Part of a small language model's weights.
Architecture: RMSNorm before each block, rotary positions, biases on query, key and value, untied embeddings.
Each number is 128 + 32 x the weight over its row's rms, rounded and kept within 0 to 255. Layers, rows and columns count from 0. Numbers have three digits each. The size before them is the row's rms in percent of the matrix's.

# layer 5 attention query, 384x384, rms 0.0846, rows 145-212, columns 96-191
124:112131124082112090107126135091155108176065115094089142112153197133116124097101072166130076164144112145123103134105086116138102110093127090172191130142178110194138077143097158137054145182114158120107184132101120166077128155121150113143100097047102161089200182185216086126142121137128123139
129:055142176109138128143082161116119110157114118125094161137111109117117111113159089115112115111103194163130098110134159155087098154103107079130141171143150156157138159104118160083207112155110196102140147119116109097113108120083102143101104124113104057125131085134087157136178110121158102142
129:082096082137117120121141154159190118123101097107170150101112157088118185106109103065115136107115116154136099116131132110147112141149173123128075160071138137071084164157127068147157124148118117107103099131160140158139117165046096137091124147116102082196060162117149141148118124087166144141
107:147087098144056133090167066130147178117055119119164145151120153140138102164116145146065187125165180101140188144193136131110129102139131124166167169137141099152105073176133102087122116057110142074102133147138137117115154078101120181141112163155111179092110153107133125092110141108078107110
106:153078094138147099130178157095091079086093090142158142150126078163106167118058154163134138147149176053148112117150127058207169105105093116108158145120158111162114129139096080138106099215181141126108155144125110150089155126157178109121122139108130152116167108157087151110121153086147125100
116:145114084137119139126122178169159138128183159112149140113172119067139125139084098138120171095186149179163191147056095112116141064118145112197116105082148130107150147183124174104096167120149197154131126098141137124068101102107158079180150133138118133133099155120190143161088152144113085138
113:108162106102096156152143132134065162128147145131087109125092144124110073104168131097108097163134117127117131151170164173138110126150064108084124050138071173105107135077123134050151119180113134116138102085104148090163130175080133122104146166114079146133141190125083129147186122131144086071
098:159128141117097136152153154155107153133067168088131132087161145102086139145147080165124164069119137189085127181114144164141105159128060121197082130153123162105179161097155123129190113142121157088123166104142095121114150087157115147125144121150124041118123146134116156130194109082149110099
112:092144138110084090167111138131113172117186114147154161173149129139174117141097082139095153157194145125125157094138123092128129123183091160205113121094090098130150107166112154084089181132137175201119160131120163153107122114106182116140155165105147170153137175146164134126103112168109130096
109:146139218170124133093115086138124141118110129098111160180181123123112080162096044130107089154091139148163167110148125127076127125100113035075133121110141155133181109116198141126123095086086153094072166154126110067100131078141145085080100084147093162102153164179093148153105199134151104141
102:080122183077131128087083126128156192168151158116179129089166113090119138053094111139124058130162112136111185134079084141138104125116142191162092097120183145150123144150120173140104112112126119111143158165153100168129125108119089166130133134172092126124135166122165164168123091159097145154
109:111128123141087104137095100104103098141112120152135129138094173135120140078147159082127076147125145108138126147102097120117077122085197161140105074142119127093091153164109085116166101116112140194125077089133133107130106156135129153080105086173119095188131149058153153133082122145088165147
092:102096109153146137045108109156157113094117110124142150144091100125121083155168107090100124151123155113121152123132109167171185100092100078185139108220096124151140067186141107149118142038145086137159160171142145110121188082111129101154120108142134118097152139123147186137201137111143124121
110:137061170121109119129140131155103106142127151203133137130140138103175154120153131090116209100138122064164119129109082139173113186084144163107084106132133088093142100116130111080108124183179144141159085144154114101182166099098098150140145153141104153123148099109130097122085136130102117101
108:122124074097145156140148108164086080110116143114097105162110135197095103104151155116132111136049155081107147060121080162066142164096153095046105097120145142072135127101113123085133094074132126099102113133131150019168111128150157119143182100115126109087091155067090137115162204053120132108
063:116094106110094104113130163119104108106096096146113110104110134127159107123140125098103065172144120142168139093126124139179154078089090214104168126130120056171139146119127118083101147112126124135107073132134116159107093044079172091150051137128133154122125134162095120132099159178115147135
069:191079087065074129104109108092188104175157119154158080115150175126086129186127149142117127167127171108115131176151139148186082144131209133155135148110179105151131102114110167053106083127137122079117165057129162111123147108084170133175173118111136133085141132133160134129118125146093106163
079:101174080138128133146160083121146156083052132172079113097114100127106079060165129149137125115131140159098128127147149133149104174118121125146212105081073138173127126108102108128147115100115105152092102187155092201086080139113136122122111114098071130151064144137131172112115147098099124137
067:155104102138140129112071050142105129124107091162101105101144121133169102089137099148098133076205110129170130131134106182172159106138175136147141103132072170140130061156061104148119145102145048161136085153184070151064120053109175102126078113065105138149117063172078093152133128072116125131
076:141155104127154168119105131098150165219092149084147136144150050122143150140105148120105147129115115096154157155133146140111070120130163127066159107136096162092113116096112138133127079083128119100073096138112138104110180117130125178158154137124045161129140120096113097114100053147110146119
077:122157163127105149197164098097146174137110102092153192142103070091127119198090157081162092068083113087175105143118162113098115138066098113080116160109194127161171147151139142130119120068166148073051162123131152174115121172120143149159132133119087119114157181109190116089153124186151133131
081:135128140157121124184167113131074169132166122105178057094112088166079119178130069101149118135194100128181091055060122114077092149156087145133125146142141115110067189151110054087165147147172144146116138173127092117108098140172125113179115132146107109162188100205130141190168217105120141171
090:140125167119096095131125078094124106158117164148159169147089085118084132142116144151189090133119165097151075115138136080117137077151138183120095090106122113163187138143158152146077102105189173139121186044112136161134162200116121142171149093111211099101222202116175107121158121204137174111
091:142081105136149113090104152140084127092157104175155072132138150136156057147144117122045153144179123086134143188143125149131138202144071034118124086116120134122077156193089094123156179123069128124150134115086174116089110131203112120107105169081058141152067081114094211094072168099122122146
091:099132116066168144098091113073158148098061148131188140135159126145128167133123137181175105137159144119165173068114133131147164075136113186101120139109187157125128156183134165145094109128116152133127159108134118139114141105166122149226145106092115073142175138125150129114160102114097174161
083:067145091114097154160174140099128112100105114146129110114118125119084153124065184177162123117145132067118159062080149105115149098159154119108120127179117173125129156126133136181124120131130138147107095093101109073169110142142176138085155101138158088133140078119119062120130151117059137152
100:113144099160206164144183167161151127144116120134086137091163175113120106138101097128175095074097074142137148219088138113123123091161173161166117153091159116082128121155116133064135101094147131130050163161172081108138138090090126105185109113132126139076137165111109123182095146090167138121
099:091161122166170141160153130118128112112146118102091132153120143136131103114123163133116138140064120095121150084147151125099125170077118066074154138156124100123092153116147142109179075129141092148133069117128134139112120133160157060119058132148131157131200133125100180086106200107107078099
112:027152146127144107094151149081110089116110157047172127123125133164087111088128181123063045172068171152129122124129186111118105096101119095103104175147123110160138163140096107161113145119089164176123109122149115130127158153132176179115110124078161166102140153093095145109124132155184054147
108:143154122143112103116060052143098156124171137135082106108148102119094169104164140168136166194121139148151088166139116133123104134180137182139124100084077124122141121069174128164097171112107211150150094159095164079128149176120079179067161120161113141095107076143097181058174121094066126164
120:078201078080124148166119085104131103112122112080138181160119106083118127136131105133133149127140172135119139073122135130127160106108141122150108123082195112130133117154148183153141153115099170107122144077151078163143138156127154056168128126104144099167147132120140060135089137076133147166
123:140164129130126163139076139129132114163235149122104177116117106092157133183135088122134122112089141211148110092128185151120132170118075177118153098180156083177138078140142184107082131186159125091193119089114130100171107094200156159155119150075130160086143096138173082119102109127122111110
114:182098147149105142078164147139111127135123164121078155085155091149154106119083147124190151134147072137124091133169177132179128131135080135109210116131150122149122162116146102075084140167150084097182102110149121119132080062154110139153130144160165175073233139160152099107155134191151122105
123:141106095118101139111085168105110125100056143161079112071110074137091237104109112155131107188128110090150076085166126095160128140126084070124148112120152167128117122103109103133144077207105124136120139107182116172133170116114082115103140150062156111145106105107142137171125123089116131160
107:162107142159141097097143143153157085103041122159129113113131175076086126063106148163127184089127066123140124169110207077171121133118128201135109170098058108103106128118129079139192102131117117161118134164144167087101086095086051155082108149107126123113122103119136156121106135106089092153
123:077161130118169089128132090141104148072100131093116174145122151117099096123123169101103145095174091161155114179121175143118153073177115138136110078146145124105124116134118154144141145090146183146104130140111144100165125139131126036084147151066136081162112123172112135132121122135066140080
116:065144124105133136152130129183082080094188151171102152160101086106157130148193147090118147059108114100115149150115084184117120186107125132125104108151111077114175123091122117064153104166163128146095102175082170074201153083157110139123174124135086156131175090119052090095138023163140125122
116:168148170147111096178166124082103162066172160138132112128083042154133161113144211132115145094108118175115109153197149108121139091127159122080193137185097128102093144057131071132149132098099161124116107095143149102147163089157174124101131144129096109132110090114034123039154125124151127147
102:167104100101078172166094162077120079132124158090131107110114126142095150127129123145090098184154100117144159042124112152127142119102166152165124163108129104103180102124142174132110112077107137148120106076090130103135082114168155136099187092210133148150101091064143146101092141108113107136
099:166165163114100100156148103139112156166093108135133092092114122135092144158128158183132102180118128153152144166174144165066150127116114200168173129125153160122097138130115158142078114171088146110091157145093098117094123053145158126117061157145130192136202140098159078156157078145112161125
112:132178097111113176174070096137142134175166202106093160127127083056162085174206187152116151151145101217125166149094084110119151092138146174150144090117147156145117165090181159078182168121098131084165059092105166085153141126183173137147111111122118097125107128155093160129144178118114107159
115:105069082143170092072177150157148117098094114105161155127130133121132158094078094152136145118169134119146062133079065127156075155103152180149134172110133163118133111193087132117106132109164125131085139149173089201094120116086108104157134129139135122155122105079132076125080112132150117080
100:130097157146079142126138164124157115122180168169101080109108118136083139158146199127163064172143107110148137122132100142148091091139126096134109079160196156095083126157216171161131106118076099124105165172131143087147151137159137185113093154179153110152100112162099121136131137153112126129
101:096138153135139107092201130089103136082104073090139121129084167162115143085140170108148177109095111137131080091153139095074195138101179108171156174140171119119158143028146138184074166069139096133083077103164156219150104159079150078127066122196132123146070039169100163144123093137160112181
119:153120163117113167165091120106110143170197147134055094101122074083126066149169096084142090126139093129138153098097047196190105109186115159155117087144104152139171109143177134135176138092141122133165166165137135138134133175185145159165094167137142153121078136182128123173106143176111161144
105:126108165132117137078145141143097125112215146115085102127087166129098151167097115154123119176134119082174113125158093130129143122133131129153124138152141106113123100088128140147096142172070108139117166103113131110070052106094137128105169119117059185140102162106055115124137113139088098081
105:141151125190143132123085069109117143125160172113143114119117177136139094138139103101161085147107082110129144149104105156087113136128172154111085086169189136148070113117174105102160119159100109123093129107098133121163113170114174190101119081084110146098142178122122095125120180104072102126
043:095175135165166138171139165161138129106180152120194059120172122108125160121110113111114139130117163126163163051108158077178083122184117178133133074147117164119169149117142092158155137169152108095114130110121105089164144187121161150145119154116093075129136131159146104094143116144162112176
053:170092187181165149103177120144122128115154154152119154115113153170115105156089145127161109127181120170098160106099124141072105107124054134124181145132171146165086163133113061090122120127057124092135124169119140085096144133082152143127122167156160121159151204140104149142165060109135127130
071:091146117133156148106098148129119142097129094093093099117142208164179137070131064123158177156109134143110124085148099143157171122130125129126123129151050111092099115120115147118161094108150078156160091054135117110141138093203174074120106113178196113147169076091129125080118154134135109125
047:188086143167084152158135074136133088159128188130075160161115091161092144140112137157135111091109131167106140093106109129108075188097154159141158141145101127085108139111080124128137067085163138131065129135135141124083104123206153198164174132103143080169142147050120116111132159108125144106
065:167129114169087121119140101146130120150121171092179144146138121135105110150096161093094091087119127095179132138123176140091142125097132114126193114129085133183145078159127087139168125147132125166110081079170188097135140128195135140140117117144119131151198135110095090155146109130172159112
067:160132153154107116118128132080124195136164125128126109119107190161132147060092120141156194135138118126095146130165101132144136128107173107112126086085102122149108083072136196070100102111137103129154098169158159112107186118136169167159047146198175077081134172112170152112156123111072132092
070:169137122087137139096104120159117113066074138132130148094185076104135114084120104147134179130069108172128067137088082116120082153161139121114158177120065137115153124159208153133115115150185212120203121159081076116100129056193158116161151125130152078104122128136127137116128098103171079039
088:118099157205118126041173175136177117101105156145046081146082123139086108109098204120118142142127168139150132060140108147192159126117185097122113172148192077163108100055079163141132086122109151123112137203163196111111135075067143131077117145098155133156131063087102101159129113135056115138
075:164115122152126145115139111128133116095083070139159105145136140153141145121187131111114206096103131130117108079168161099137126174122097108107153098108136120127081094096147207091149132096094142098139141151127079176152123127118037161124116139134144135144102170064168150205132072055145141087
063:112080177119104104131155094134044080130073180162187102124120163146080086144159166075080138084091123081148131117185158156104114078122097171142118071137192190160072109188063058114187164123084073063103175114103155125075146092107084186105110148154096183108152143107104196117078108114096166094
090:094198165074093130142127182111125136110122109128109125158137115197145131102126135149095173138161148140167109184133114119086116129049176059097151106101101108104112145067160173099086166144186100022124148124107111154154077125127124082151121125111108156087109173069177157123146153074099143060
093:099101121083068115157107064076093149131149112154134094172122095123094136136085133104089145134180120190109182163119155149143153096188175174210174133157131107201106131125112099142154142082061109160160055119138129098141130119198214162152149141149093082123105160116152183110151148150117140102
094:097071131138120114101131116196126110198108131146145121141128133157109106169107112055089118103139108130111110111112133154089117063112055167220177117101175138157146173113083171170108110135104136137142168130144127111123116073102170160100177190115129148089139111109136173117107110103088124088
079:105151121161096141134198126156121087092079130099190093166127102122146147155134069111125150113134091151164126140144124092091120130047084078163131098136156129121091054115124121170081171118108118094098217110095123108119128069092154115108181139094081216104154115075161101138143082116114117103
088:155111095106137119143051135050123140126125069093150188126136109117080100091173128146143076144142124201102101123099152101133146122131083106163028112199128145102176145136117123157146180157121134187139126139134138094067118143114122078142171108118134044144099174157071076117117127119117125106
084:165115164101184183080065123196158184133132102122142157145118122174153145080138130153170099097174125150142147151088136099164139132124117113113102145148064109048113128131171163163140085125039144157104155216088113129082118094095181157145176141134069123127110054162138152158135189094154118145
091:052128077139102123177177153106138095126107153183135101120133122142151139077145125062112148139155161179141137170185106112100159133178131141098136081145131139173139104101071127142164191162163136128102081106172210122120174196111118114070137142155093146114135150133124168124136117157125125058
103:079129091151149115131083139100142127105171104157167153149128152130133138149129128124167138179162140088122127135139130152110122137121123153110131126099129129155117155101115070224094065131150159162132119154084096172169120114110089144107177117159158135152137099134119091155091106147119120124
108:157122114109080105165104121140151166144112109077132167118155086069169052110106148106208101109150168108072075118132154148141144118149153072163145134128161112107133149122145102162123162181106191171141078148120072174180122152148168097157147143101090097080137110120148099063083180130109144135
107:145076130140105162156146132135162147108186160125162098123151146103144089128136096112126134134079165199116120148150168139108106117162115163144128162176122145176124127061115105058115103173160092115115128102133131126164089138160142167158067073135134227068166108098078128176135061140169063094
105:131083104139112105089138092177084116120109157144097104140133101140158120107129113122112187157127136170055112117152100150113131137132080178073153172133185097149068152098120147085042169111122116125211193079106135122174086138158096163145078133159179161039119129157089065115127118150113120152